From a checkpoint of a small transformer trained on Wikipedia.
Size: 9 layers, 2 heads of 64, MLP 256 GeGLU, vocabulary 8192, 1.9M parameters.
Training: a variant of SOAP for these matrices, 113M tokens, 3507 steps.
Each number is 128 + 24 x the weight over the matrix's rms, rounded and kept within 0 to 255. Layers, rows and columns count from 0. Numbers have three digits each.

# layer 2 attention query, 128x96, rms 0.179, rows 0-63, columns 0-95
120163110109113141118117126172138106108136071143156118118129129123124135111141127113115149135144151146127134126140121151111125112130138147121108124105152100135088110138132132122113128121107137125146139133136135113109134119136121103124111113132135126117144159136109155118129099131112129150
127156120129119118114116098140126072116124075132106104123123120105156174123139154089093138157137155126138118154143102153128141069122098126111119124125145133121096071139148137090112135135092138114096113150120125102101120097123149126116146104120110111120150142128130153113124087150159116181
137099112118162104151138142136129137140128153142107130146104128148126110159155106176177096125101123139158115118116115124123139140155130133144152136127104100122153134144111136135120125144152117129120137126136110146156122096139140150139136141129146131137141144147120131126129140125119148085
131122150111129125120120113155135132139109115117131097114125124145145136135100130107133143146165154134129115154130110155133136119127128146145115138125124164116119119115114134139135126144127138139149110151127105127117136104118146134132123115140123126112129155127130136119112125111133132138
149119111153104132114118112097114169100127093133139129099130127141130120099112136112086130142143144106142133154126131134111157141133166130116113158132142099122097079127129126114100143145140115173123171165135163110094109143116138118110124092137102096095137148101119145133134108104126103162
157148149099130118158123148121115147109152131110114123121135138101108111160114142136120131130133128117167141125107123116127127142137140100131164122141157131110112125152143161142109165109100129141155142094114130139126118143103129110119119104161121109130124112114141130106118130134095110118
166135132096153151136139126114119138139122163146170111157088113130126086150109120133159071111097125118137125118136116139131096166156118131135109129142129140139154118113112116137140153112095113118131128148133125112135127122159127124142115125110143154096141151141108132135084154112124130096
136118096171115124087141124119113168121137140144150113108126115134125153098117122110106128143139106086175131176136152131113158138154126134134124142154108134136150102116171115125114095131135138149108128140139133101153106114113104133152129114101111118123158136165147123125134142130106128140
138126181153109122122118143179108132199137103105140125106148098139119118120059182129126112145131107083127119093117124162143189099152138157120112118134082121148128161114158138130108188135164115116189102094139155129164141108144094100118163144104124129164111124122123137133134154144085126121
130138067170128101134098120130099137188178098096113148111171135143145129160104121138130159168176127085157109109170167126121131117161171164161136135157122155124145100125109133074084162160132142126099118116138146111139125118176141111136131107116115124115096128135146138149154109115142114123
150109122134100125125133100138136115105146135136119178129158115126139160136107110121134128168125104132134133125182113129113123127159171093130086138177169126119078105153144119151143103134155155100158152133079095136097124132090084099167169176111153086110147115153163149125139144124171140109
108177138139134116142138115111147113150107114131085104125145131132125141116137159127128096113112110148137156132105166142069098111161148182151129151143161136128105171094147142142085164169115130142159126102155121191115132122142099126138128075113145067146097104146145105094164181105105081104
121145105103082121121125187152077130093112113089167135075136145123155165120124163149114169188189141155157120106145116083088123115114098093122086150104147108124107200124125095149126134156066155125149100123110114149096167124141120126120120109104074138108119094139107098114151100158125124127
112165138102091148091108122101151094122165143128163160147101136088095149181148098118136151166126085090157151090094152121126172128123103132126088188176150132109114141152114126116100097109193112126173140140144120108140136047146138156177137121134128123113126111132093126157122113173107051077
155081064130170148060141133189120103087118111162164096135175153128121150188115106119140135110090196157133128095096146140081117159142074126111187141114160151075084101084115080153122092141054117123106164123097126112105097113128134118137100105157099163134140137165205152140157115087090179130
183128150144194136106146118157088174112145107150145139139130084164173120096138134111108127137117150090101128137099160152104142127100148113150122120133100137109149097123115099118136128151187128160103158140145152110156133170083144102165137130103107131124121142173116142138121129174112127108
135090072151132108093112144156093139145135134142100102132136125139080152122145132113147132118160148164113158141100107144085141079090061115124127116096119078138107117172121093140112106097165118134143096167089131142106111102123108099092136100107133118095145166128126125126157135105115109133
164135148179172159129171120129154094150091081135118094046122113169141148078161161140160112149160105096164136135114198146134126154125128110138084129081156117105131147095112134158115122128050131133108115150176121157101159078118108142112121158110137107185165127157096069124046134161128106126
110121135124145120174107149091105095137118141139087133145139145142096098175123127159138128137177129105129139088109123123111119174106140120128104140147110127102120131153119154151146161126119158116126151185137112123131127108136106105120153166165157124150093112137128113123124133129171144096
115139140125216138131133167130106142106113148106059133149120162104124112140108105139137157111135143128124167152154101116116117158158152085152100106116123116155142125167108093108157141087152135140139114104174120152115110129124117147074175140165149131135133163144133112107121132106146123117
143161126148135016073125132097154161131124087140122140165157134129138112188168109144095152146109104108169113142115165078120100107142121059126159190116184168121123181137145142092154186163104113156112157143095118146105152130124133161128116119103137137108144086127144138144097133138109134179
133145174149131148128148113122148124102139144087149148114128092129124134159140155142150093117114111112048126138132166129107080133100129130179102098067116127153166134142104070093140118132212119103168136175101046121134167160135128137158134138136160126122116112163143096181142100166119114131
158145135130136160145152128135121126116118161119160093148064148135144118201104146153129118120121131136127135133127091090144130148113104106133094134105126114179134157130120134139141159147114057138130087157118080145152109123112147166140134083134122111136148107137125127089133148116121110125
140161138131110106150112109122104078168072094136105118158133130115095164123105122122120151149110110138166127151147151132150130136125150112127090090179148138154118113112155141136150153116156123091106116101099110133156106125131157140111109117144126151100138109104137155113131112121136126158
136111144087129130115108130083137142074129149126140090131142117086133162114108141108175115083151150152144120100135126150103117087120105132131096095104145136132160128132137207125156119130180115129144132146135129082120095177162116113155106165166116097149115123125109060127080093114137121096
128166135118116130112127092145160123151062165078143115102100160145087099124115142121119120125173166108110092132120090119102175117135101154148143130101154160128135103142151148166155109072132123092133086151158136130155125172122148143154108104153142110135124143103180119152109124126122146108
153104150183132162120117122127115112167092085154148086108149128125093105185152094132045149157165102135126151151138149207134138106133138142093140126087097141145138160145110105149140086151098137137155126153092130138117138087162158152116133146150090144121112128159127138114100167091095148173
158057156179155138121119139115108156146157130097125112137097152125151094134152081119118108099140135131124114100122168122132135136157130094166082130122114139181156123090108103128117082105117098088121142144130149118084123111142146111078165070141114181093115144148087129128147191090127167185
124084133110115140106169117154126123110106135091141106213104148096124159108094087160159136127150121116121122146119107149075082149110135105140137081130072120147114140149136149124126145159106165137141157141150147138132161130103142126079134173122171154147134084109122144110129108147177198128
101115128125175187102140117141113189154147110100131133095113169105156148128189123125152136120151139082151109104116114146116149131145150221103102099146170143154135135118137101115139138133184113121135095138139098120134113127132118131105147107194139140124116137132125157184157101112145132123
096103112129115099123145113110125122146110117111105117148113096134129094113126169133137136094135147102145159187119190139153072130169079109133093151155158145098133128155147153092132170100108107100159077101143130118153107127128078115175113166137131136133158111133102133129107152138136164179
130086180158143133109145104115121107148100149104116108133111141171146188117140150121118139104128149141131147080107174119126134149089155085086130133142111130150093114160091150141134117201170070146111168144165131137123087126097137127109129106104140173155121079115127072123138124151161180151
117166101148099130084142113119130125126181112119122180119110131096162157177116152135095159094136129129110165128094163121098129126154134118111143134153149125104126122127128098120171076119140116131140117126181106164100118112101101144127110134104141153092096131158118161121111057115069070109
147147147108153119106125136155102157199145150162141128166087113140082129150157124138128148143109147112136122123146121075095088139130165123142130080093128147095170123128088131108146119123138094140142131135124125101102102159119189171100124151149153098128163125166147141151129162133150151131
121167113128126115112122180150181158127111136185125139147159132118132131105109170131152128156128097174142104114158089133149136109081126134112138160155131114145116098120103131169110151091135115130159151145129114109103171090099179187109139085082138167117097093100105144143115147146157136105
102120107112142162139138175136182142158129102151119117182082152151163091139115084211137143110142141146122109091100080099130126142098151136069143089121121166114100183104136127097108158166145155091098124090162143172121088148103130128148178155135135149158118175114145151086100127173173150105
155096196128130118139143134113117100120133092056117095137140101126124155118138138087087135155144101111144137181118089139091094116055148122117165172143163118175102118145161116048128126148126163106106153108124095184143123161102137109153142116109126144152141134125147151136139153090096142123
159167152157066126152199140078109110086101111166139060120144129108118099124147127162132163134128122140177129136131112114131116126135140102109187109100103093134024157122108136148129157113124132115118074148134120125161148135152086109153163136150122164147153134118086089074139137121088115140
110141130115169143110108127142149178102111129147122089142138121092105142124113089111102149104129160119132163125143122150122104125104120202138121090107139151187117147179151137154121130129197131121156084103114165178119183066117061115146128140132118154096103118118144179072097138147081125103
132124064107122128124178144090185150162109117130221122110159097122109121116118123155156122107124138108132095131107165101159129145167175125155126121136101104125108111180094152158150076124158139122138160135104115155111134116098124136055118121138123113151115156166150126131145122114124093138
113147080151092181093133133177130145092141066133125117078130133134096105075164153122113186122115119141102114116151154131093116150120121050131097108110174063126106154130197085081089109117129166118108089094110139121172147164147112098119102105154121134162158109121127163104127118200139147103
131126150154131150144197155112149125124119138126116128130169145110165126140084120141147082150122113129150147173128155117108099110181125148117120101128157140149186160094158080090179108129153144137164097094080156069160117130161064124161092108090110068141142083104114118166105133153068175105
154162173130111109140164144118156188157057124072090121087133137108154122132175165139066153112134140133116084099134129130158186118130103169113126094107125178081128126131111094112095105114068144072140125096094138144134181120090164128150089135179150079138116150116059122131136095105115135123
166129086126093096119101131075091120111131123114121113140121182155192148183124125109140084130145141123118119093135108136131106125093128123152121096166137117140139112167115124146126124126118117103152128113136114101115085130142088140149107162087109210155121153124162077144148151134100164122
093138114131110161085112129091173157109137097139153060127129125154061127138097171119077165146108105074117125098118146118106173184129134127128102135125137188139137116111092136114135090089127117118139144081132133110140146155149128122130160116103123127096136111140126189159124120136118144143
111091100126100113184095144127157094162158130108085163111167126139125136141088139075147118139176113154126144138125129106139128110158154102132140149110120183091144192115157186133136106098132133097122156107120103100136095168114129146095099123088095138100142173112107153122167138172136141147
133077116145115186156124126125159122061174133076177160135133157096116129137143110117130155109151123167132119149141123135096118143212154127120132135112166136112142071130111153170110119107103146126147116109125134105111177092087074148162156062098143117155149137141109080133161116144142154147
115121152118085162108030183084115167091155141162130142190111113156175141144096123102133176145147138075108122131158145157113132175119082137156127077122125102162118154135168095109110186141173168142078129119134174131139066130106091151091204085102129121090139116146130090093109133083127123137
121178145099126128131103123141094151129075102082126183153094124112087133090079096157061143109058111165113121092117095105124130141127099148128120197126117118120169120103143102179124166107147142140128129116122064135162096115171085113114094135158103101086216177157094141136151127102107141124
114210183112127142089129088122140137111160111150104146126158162159176146116083130149141119183087118152158111142087098095155098134121119187108102196097158117127100173061143134116082114113141133113130132112129140111086114146122145149134110150136083119148113131131158085161146182117108164117
162103108112114128162167105079134161161113124135077134114150118122148138086143161105149141128110125104143113099148144149148161182118140132148141137124172112122158115130098109153145141163089158114131088084192138155112142111146145122124063082089151181136163133137159126109156151166117099128
108135094190126086167105131141138134123087189070070112133090123091108167149103139153166105073170127122146108143156147165156171119160130150110141133123114101123151138094090113106120081162148160117078085142173146154122184129118119101120120164127126143154100081171120143145112125168153161113
113146126114118106183152133118114168102151175155141141132128140110142168126110149094099151070167129176109150178144127135146106116078000122141088103147134132173117136128108112086141110125135178166123182109151109062161065127124152108141116119134139105115135101131192158156117103170127099150
164098177132156114130132119144057129077158120107170148124124133172160137106104084140139146104138072120094128112133163162117138164139143149133151082092126100102122158144144191103090131117168214119161106137190148135170140097108148107145091125157152161156156176155115140100096116168134152127
069105121129088132114123122127086071094101147115140116135135154138124157079145145115147136127111160124129140098113100117108135100156148119138125149118170091158137175131124141125116129112182123090154107119100155149122131148125180146168184152132141135087103164164100120110102092140099176091
124124161133134132181176140137114134084122120112123160156163134106110101126131107095145173154153146107096085111139109129131118149097137084092123132157166139084082077092096128127133135114149072108132170122186133120133109101140125103085137158156153133132125159116142107105120110127110139094
141130124135167111157144145072139089147121083105086086125143140095143134120186093105077098143150164130093090123109131128117166145094093110099087114124153100154172125200155106159086129160096125166105131187160134106130130117108137106175108139160166102106104147145129153134123152137162139094
108140125093129150164111142099096107133148100141109115147112166114133187155190115130146110103089107113075129122133129091125110168151140131151134109172151103086129147136129160104131129093127154123147133108129193102067146122130096116145074134113152125136104152068152081098127128092137097167
108107178134094038124108152129134112178134149093202147137156155062117152101109112129146127126140123142180142120125116096087153141110157154120090140123134121122144131119106096109111139151171141150121114124113133088140134087099159116139144141128171169135130167129086159160089142108135100119
131135080084121131074141152105137176114122130116137165178139175116131110120160172147174159103132167161191131130141142168117126172091155117109160137131146104084114169122113154146138132142171150118160145115116124136106135151147151153087109123111110126096138136100181144162107090119115143125
159122113158117111136085146086128120132133145136129110137126126132127143146102180144183126153120166123116092083107165152093134161094152117086130117135140206112156128134129146083113115124136142147155120143121069134160131119163156125121139070156083135195099116088122078141160125080122121144
068163153144121089125108162115119119126133131161148131089157123092152081092088137145131087151118105120140133107153105106124100120109135149126185118167141103134142121139158105100149121128124106103102163128122113140167132161113094124117094149142128164041101092135089114150169133146128158140
093114119160114152095121136117162103105159149144137124075147109113102109132135094103071118130132127136108133165126080104141179107117116079160175108152129153145123147097180119116140127147123117130123130132129124158132095127146136111154117105109194116130075166075151114157128133118131171128
122095123147165114120124146116124191104145150132104124175137165157102118123161103160158149117084077148105167130123187097095152172108060153148100162148117124159112184148138162157156106130141103142160115146135158114142159127135109090185141160136128110124119101109093085098104167131159105118
# layer 2 attention key, 128x96, rms 0.189, rows 0-63, columns 0-95
130094169102142149129124147116117138152143134104109127130153152121113088126153119173119148139128106085118112135092138113128084127134153141116122126149125129130175137136140148134162121142147114144113109120143135145160147114131090128158125155143130122133102114121133093166165164144146131090
091126119145103108118145160173101114138095102111146161161143149104117154132133109035120133114153163128153081167065133149136124138104111137109131149103124147127071147159122175069102122101122143098118124139130142142095108178152086111107153106099083163072127138124121190094058154091139098139
173138175156176112122137115149099171149141139132123137148100116129154091116130120158161106099147126136105181091118133107097136120133155113078128123149165109100149126122112087155127129101128127119078090111114075095165130105141131111131127125139154165131127149140119140144156126172112141145
141164085170144138142151128098145112132103133123124174143143125152144111140115110143163113124121152123147155146166116133124154128151134157108154117139130122120121130110110135090111127106118096129126131156107095140171143103173155151128155127147133149104130162135146123141139105161158110096
094103063124120159117154121112118102120100151123090152136144106112142142141179136088134114119124108096156106138157129132138117205103119095129134159136130113146120122143116120121111105159137113092126124134166179109126138149155114152112149132104108112126167124154113153155115083090124105105
121143108132090128131174111152120146132144134109135111117131081084146154139119131127112159168104127103169111180104136138105164079163183143130131133084119110141107067146082139129123121135120103120139179139132171119144121134129150128135133089119120135112138159135121158108150124151109124131
142110138121108148120134148134161129109129140125134134113117117107144147136097152180139106099088124128133175114139091156119139105116109139120108133104120172126152162098133144114129140130126137094123120143138150105118153079146136091128158082112140153153098134070133160130150126136136140151
126148101129146118138126116106091131163102143126121107105140143136158148130152084110111114109121144101201150103172171110145143160162140170155143159146136153119135137130142114109138123108139091114137122163140073113115165136111115149116098107125099104139131122129127096161128154085102124096
116120132050156135121132122133132118131154091099101158163148089178127141155098158098118121104121144097129147120143139122101113093133127122148123111135127151103142131114154128144151139106147145126135173129132121187186153132143148120143159136106097100115129102113057095099158132144082094128
170150150124124096132114116188123110197162146158138165100162108141120173096143139140071113137152148127176114121157153153155123167134159133111145110123150139147137137140127130123108145165155117096153152108133176104151136163086131149092129094128115166123131099146126136106132113107128135081
107128095144098086160134130113111149139165120098120154151140119162111115072127100124142141156069109124171120126154125094114117112144117113155150093106130137186115150122122156114143129138142149103102128114130160099111155132112107119113099150149106190161151157162088103143127123147128138146
164103166188130135111142144137134136184163096098126155110173137105120142107167126077130112144174110155149151121116161146115131092172193106118116189142123143116106123111106084152154122126125109138125105076127138107120129156093102149158114088115070111082129143186116105126134165121136122089
159137182123100109107139119156150170123102140101141109096139091158141134103157179136155112176097120121122093195092102177175122132110102159142146138158116113138092157138173136104147171144075145135150104076124135091118138149100121129148099126133147134141112126138109076106152141153118137148
107119107143155040124137094136095153100164137092108101096158127133090104185153133122116185165135125150139151121131119100104167124126136164117140142126169127140110122097094129136108129092116151182149132167094148153106161181103124104134134100123136130156112065131115083106172120149130103167
157112141093169126121112145094146112132083104140130102121098161125107121194153117154152151119164154088176150137095157183116127073144136124154141140087148128131147110110106105110099153144108144111101060183085121122127129071145136186183143143117146135155160141101205133172174183115148120140
115137124096161134083116112113102118119157158143154162122128122126152126133114083110095107138116142134143126091145117135126144068113161123162136150111152125073171062174103089169128157113117138135145122205137127124153168105124134089118150129130154129131176151154145126140146076128068102151
143121114164123120172126147089042115124109122126070154168118126136123117149142123081100154127157166134077099131154130111120150120120110119126135152130153162144132158139146143127125117124157117100171096134154117094199120097146164162109158141132117118108108144131099158121151117154135117108
108158167107138110107101112143106124138126086098117127143138133187142170109145119120146126154198183104116185116129158150123112160076138101152138165130125139126124120116162112166085130122130126151110090169126114114055140081132129084116145124127132104087144162171082103127114132108119092143
139133134183139118089118146100119106161129136140073085167133088169113123169090127149142114107145157114116148161116121123119131154121103168110153157110117119109154138125111126135179111143074168121115142146106126104162092117090058086120145129166147125081088155097178092107159122123158131180
127139139138127171121133168155112105107070156132132150161130116136154109126157121139072117107120114118128099149155122149131137127170152124089118127081106158141102128115172146100137122139134145120197170108235094152083131123136104105106156126119156143085154120114138155139121160123166109089
107143112131115094113107159103134187108121144121144195087147161112124111144116144137089135135158122126133170076147151102151114078084129118117120194133187118116115110173095043103135182118096157154125145146097146147077150162136152170076123132130132200129155125114187159120082160130096111148
136162188139096159079115099110060153107193120091146092138150103136120135109137089143111127110132121124082111153152090100126109165158136164152128161143117128122118110168085104147151123167177181149099117146160104110102111137125124117136119137076141122144124098164152095126136120135115161131
119147100136123124083148131075129150106151134111136100100147104140168177139067110115129139076121196127145146139129098128120156121157128121104150128119114112137103146129135126102148134105167130135124090108088135153102126129099141151147106071120115097116121146130166133108134161156130108182
109148128139127121139139065081160091134082137110130116110159137098113165127135119107123121116121128134095112147118148135113131090116124084152120124105149148122108124147164161098155101106131097106135159141045100139153136131150127120102106051138099123108136067118178140162122137075163136125
155125140117127156136101102136125084110113119103124113113162123074097143143139175135126115149108159163110135102125087130106140105137166150160111151089096110138118125168063157154139067077128088114133119155131113092122128125151099109121112129132140125151118175129102083128147131070096092115
133160115155134118142103103122121110122110124121158115151118119143123159137077172136113144123146130090087128119101094139150141125115129167127143125133094148144130114120090104147206114092168131143129122123140120152133136131099162130124061128156118097151112160139096143127108154107145107110
093120135129134132102165151085120111128075108128091132121136134118104093176129074132096137113155136151129131184173133141149174117111114121132120119104111109165150162147151125198143084110115157126188152132090165154129160139093109121135121113119139140089059085174147135142136146113117134137
117048120171162142078135118141101094123099178143151068116101159141166102143112093163130139077097152122106132111150125073146168104140125141144126112112175130143130121068100109147099125123100146146109084130137162148073107143130149125133144106138120147134159098120096143099147131144135153165
089110122144134156088148160121144123105132112097130135093118103169157137091113137099164125164132138125105095127107135113068141142077101089133066121136074145110140131139145164117132132115086140141140142144161111099111130126135129186070152148072124155121128104057152142144092125122088140127
141143159128150170109149103167116118117136177128135075141114099097121159084139139160131119117123121124140153111119129129149082103113164132089137130128149129164116150120113170142101126159116152121171148164139119148118182181124130174180108131214112119151126063135122101136138097146176111090
133110129132124079209139115116148127130179103109139112137154113128163069116127145165142110065172131140149113147122126149142076141152084147143118114143150123141147143140106120098144169106103079158195124175141107135104114090115092108179137175115120102089119145117145101147108179172116147136
124115124152110092116157162135127120098106169123137123146124127153129182124102146113135098117118159135163109149088120103124164149082110080107115152158158134142101095188092150139139139165120113148122121128107130142072053137127126120103156134158133123144127098113142102119135137150146112202
127141126115113110150120116104115124135131166103189136118132181157141128149104124186084177110151109151084187087126138095105101110128109124139185117140124110102168100125146083134169143112141118132155089162143124164117110079113133160150080109107128140127112100172119120156168067185126129111
114107153071133153134124109123109122125089133145135136137071119148084140110119089162114118146152126171115126140176081102110108118128119133157111122065123135131111137142096123078147130143170135125111124173139128085156073141099188159132160116152117141144100128169131149120127176128099127103
105131113057137101076143186128165130148120130158154129149124117157140132165115183154145149146133151147123182094183149090147122156091131154090136125166163101106142117055070175176162157144136123162045128136093099111105145078141116118139122111147160155111128109145135104116131111198163136140
167113096111141171132134150148149091136148100116158126123115156076135153095105125075080141131119168101135102121099118139117134166059119150122146113100105203115104119111153172112088152158108186105165120122125127172119136208134146130114150145123121143161125174086135140122071111140145122101
156133136143122118120121181097133151174157131091140138104083128130150147105075130152134105094150141091115142118122120099093150107106144107115145167158125148140163130138163087143153148152167133159131162122116104155121134115089145088148143147108150158135133154158141151100163147181143114182
177126135126131101130159170075124154151077148126131106116119143111144082106122170113105147053160163084133159089102123071149203148143096122104156137166118046116109135052132128075159096149152152106139131116134157124137156122128116102113127163108139155080127133129164094110166132174181111151
097080079114151161170130152095173177111129120086095136147116120118140153155168092120101125147169165125137128118139123105136099077087094147099113092123119163155132138111117165138144119147164150140186109096125167135141185062145082122122095116102123156114090062133141126089149114142139123129
148128157113126146177129136119116150147127133096129108138109106117122118162086073129118116142174093170084093182093138100160083120137108114117176101179125088140136099146041157095136104143112125096112121139152152161154172098141150182100137138149102129093127135159111123151153135122159109128
159118180133137155082130134122112127117131123115106080120132123166132107083135130187130104119122106084116162081120168129132148130121077151094089078160185107086152111140118120106111080157181186149168086157109070118178156084136134111162089144114146136148158169091133082166178156192117138107
157188140135123155112151137106123142139149108102121106105099154099141190143127146140142114113174122132180121107170155147146108096174137113196130133136124122135144174153132118088126128126155134146167125111169118087116141104121076131135114140099149105099113067104090154150137103128096175120
150147165104104132106164085112135112098143140132179160108118173106166133137088221166107111126138122145112119126134069117139129105086128188106092119135103129112094133110095086154130110145076156129127168116101156155133157122149141180158129139136183102120129105161089102125137113083167166132
114152091143137079146105102149157134155148149160117122111147142121178099134183151094125081105127162129123102141119124142089133097125147108141142132181169141135143070162143138119133103096129159114111098102134122134041144146119096139137133140094139161142109187108139114135167134103131071151
106123098137120149126139110122178141141135138135113075105144110111082161139119162125134125159122077108138090125143128133134158107165086140124096097092185168140161124167108139145155107113116138147115140171125144144151143131108135158138143123099129140094155103139203119107147130141152155135
159126091143117115131084129133150114144153134112160124147125126136119107173078128150118148086142121167143139157134116117145088134125153119172132102130193169119147163109120194147129127127143093128140118125116109137165065166128132129113108152131175136108088136110125106122139168129156128118
150119171183103123118129144166201136139138134081152109179121152121169142108147118145102162176126086160171104139138140104116168136202124091071134077108112141104122113086114137122146115132083074147097071124120136091112133100114094175138108181115105163135130124096090116138121121164141148132
098094158092136138114117137093174122074105178139132115101132129122108113153123147116137099170090158131123173117143173123157162136167068188107163122128150186155128206152155106103135165132124188131115090087138121102137135114101098108102153094120112141118136163098093101111118136200136110157
098147099126116117169115112141108107092090090111058104168133139157086136136100117108137100123081097185145107113113085156128173036123112204109141141114078129135129138105163112145149155141078107124187184120115113116167109152134098130144097122067096111137153162169133120146138146125152143102
127154150119166154114088113098108161171137141186114140148108163179143149138124177127128139131109111100162101132122116116127125125147133193170145154123132133141142160062081133145094146118187158127151145094121124141108104168132110149140122085128162126129090165085177109136135094123075156172
112111145154103128101166117115167141179134092160105150138159121088158138111110135154135105160119096118087113129137117135150132119098132111100122188173171120098126119130130168121121152158118092129164134143178122119072104077146160165135077103104145133119176098121127122120139142117152059117
149154102175123102121132140175147088105123134084079164134156128098196143081151135136163095178114138134090115147133109168159086170090139092138123132112131139147150156068128124094120085121120150163111149129135150157130087088166133128122134109094104109154120078159132091117088145163093122134
179142105092108098176129133081085129111122148158093095078108122104188143095133147121145172126101168180118157114134179142175104123111105155152091153060074118164117115169127119131147117128141132136127137144145097125151053113137147160151102132137147104109162111086128135123167123184142095106
143136182152122096109139109116108119126169138081137117131136098139163143120132098119122125129125075105131130158116202141137165139094103172089115071097096129091132117112154202140118143122147161125200164159153170105179117108119140137126137136127128212114141192134100145112122107113105120140
116136117095108146082160137123100149145162147084099141163168173149161141150166132101126108093132151104072138117080123120120133123125133127138120072108157131121135193136119141126127154120155117127105114162103088149112126113108150081158164147134110146130090144120137112096134141096138157123
177152142113097117151169115150109155073097144172116131130129118113120142153114120156113132126131117095140123127111150128060130149111142131161149112084117157104140109083121108087121129143116120114129152122129151133099097121163141114118137133152130179126177163111148136121162099152179094118
152153122165133128135154137123167113097156149149114125152107086095190108164109115124110077154106141167143146094144089070118141176081130133085134123126137131113127153123096111162140111141102168149181106126150087122077141110104167127125143134144156096143154168143137140150146111116093156135
155117142107162155149087108147122098118170099171133120116108187141142143154191129180142128121159081147126178124131113089100112149108115098106115144138135098134148132137140136125146102134115103135145130136168184117132141071107107151150139110091115133108132201079142098111114135131135115133
135127109133077093146113148130114078173142149118098174149098119103096166128089138079157128131146123153132148138144120103116129144114151138103097127057142137184102133085138124125125163145123143118153158171127103117128187105140140125110167132087091145158115082098071123140128118109126147107
093077133108136150129149131109144152131127168120109156126154149107118117114139190161125135159137107114120147154088157134125135120086159106137185159121140122107139142172117150103146135157148113118109142154116120122151164159164116143129095149104127109117125169091135131126120115161127104091
127119147136118111086105118108155145127145139136153096122149117101083142149093198165121120169144111161144106148110156129107123150149179107095129157138125151137147115144139137122112113081165130150180106138089153123106142130139113096151203120143108144147133120135157103097127130103171118132
096164119161114126153106140162104153118157136120158130096134123089144075132117134060157090129109118141179142110109132132096101116063123164136157092151150124102139123142123118114094107147163112113077177111132087116130127142108123092106105109109115155110117079124115145126138129099137159160
107180089111121142107099147117131110122138156161139120099137129107070146105148108112069116138124118080150151121119135122148161102144110140132122096115134148135096120180179104138094092128097123142122112090184124156137099136105173092146096114130158128167101108077117119131094117108143160119
060088106166116137139109149102094136110110114131116156149135116117115159130208123069138171175147088114111093138119154124109113146131114134115078130106113118158094162155157101151108091119118140152156140130125163117117161175130102102092087152136102128072177197130127091112119111091127103130
# layer 2 attention value, 128x96, rms 0.188, rows 0-8, columns 0-95
084120134104126096135151160109156117108122171095139121180150094123122102110103117092170090185101111125141110171130098107126138135113130085105132105151134126117131139096120123137154125163075139146153158073100131135127106130127196122132124159175171117178134107142111104154117085117131097132
136145120095119139111149169145127122096107093103120109140162094150152150124109099145134097120122185137147119137161078148127128083120107130111099152095142102129130103073143118151127136107102119122152130151088159126140149071095109104129132130097111139101086106149102153072143154115082141157
145098075138091131162098145152142143111185124115157137132120118141164104108111173115146129112104130142199127113115190141126120124106077133062130097163082111104152139085124108100113113119121133122126150078096059115128160131155107114080116110129063145099165102145135142169110133128084109121
141135194128138060101103147156125139145106109125159082154103107102158163134111130157099107149124165033105111143132084107088053128130098117104112132128162119070182126146134174133137129116122110151149091124133115125129095122189120117130167133130063180104156151135164160121143128121135097121
140127121112170121132120120120143142111110145140115146129098138083106188102167109136132114152149138162139132124132103153118161122190128113151103105130122149109109138115113130114155137146163123106119137156138112131130108100147134127108061087093098153161106105096128089147124125156186145127
149151100109098099138060166199126161146119126171120106140135127110114133133162154123154131145101098138090145149177090089140102156102172128160157126115134114083135083163157157111139128120130111161153127168083119143133133133108136142115163047131103154085048106109161114141098183156103113132
111119122103145110105131126143137128135103151112146164115110124133099143115116129139164125125070143099114163114134153119142115115079129139141106120125104192125069129146119166091124136144121157114115117105097138117121106131147133099147136115099109155146137176091106078125114118122136131112
165102156088129152123130113152145124153111138134115172139090060118131111171128132143125112119165169124130132149108108143110089114123130110123143191147173098134153109111118134116140114113185139144103108158179148070179097119135113149148154113121126187138144150133100154075085135099124165139
125117124133160104175082115108119201164105120142127159116108120123140164139101178111113120128160136114118087125110121107129130148108171173143165101146135111166096131095107111075132207143144175091149145148119146148184115162117110087126126135169111127093152134129125164146145119094127135143
# layer 2 attention output (transposed), 128x96, rms 0.161, rows 0-7, columns 0-95
144111122132106094160109145147115154176178129169075154101066145129108126114145161167121132095125134105104129071120186109095117110147103136138130137149111138151137160145099120134088108103156127112112125152157134141091146155131100122119122155094072117123146125113131172074109152148152120142
145114135114150098101112145147155136156173097160121152133127167127093088104137153072133152151144087126101153156087157088143096149149149145150112096105100152096170132183121112117120139131138113139123156100153095121122122177130098105112125101180176116155129146114138130188162113157154138096
150161199116147140141160125131116104155110181116121128117140122114094134145142135128153122161136135113021109124113085167127143141134146147165154138118155155129117114132123137161079149141123128134158125123158181126139158133122142121158136126141176096151095132119175110078127132110136127122
139129113101116138112140123136180133137117173139125179081140117137060147122134142136082125121143147197160154161115146119178168141160163098146160105137082118189101139116131066150124109141125146116128154121130190104117085140088081141133083152143200060160107102109091141129099132142137145124
119101160141108085144149102152142115125116110146136105109140122186139107122101142149150149110141116137140165119118116109168107138106114141083160172130117104150147109140162126156116098093128127124126119091103131116112145120096138131180181147120132097106148179159105107120131120109066113148
136131154114126105066195093112144072120130160085105107155123103117144173097123098089122126100097101106218122126092137149109130097168080108083099122117100145168157128127145080141116174122111120133157173083181154117116135152126121077106122164150157147156167172132091152116182114107117147144
182126102152171164144114114127132134111175128125104091140141114091158088168145127146144108120171129155156122109096142118125146133171156108103139106144143103139119140105123090179127115134146122144117125133173120125146171134097148151131147127123134120095130120132133137112128124136108138166
100147122148153122132098138070172124119110086107142099095137151151123140081155091129123141148116141140095180116148119114134187169123157138120126089110124139124059124150083110157165128154104125113139129098085139149081144115128123090157116132135143062142118065133118154132158156162124103095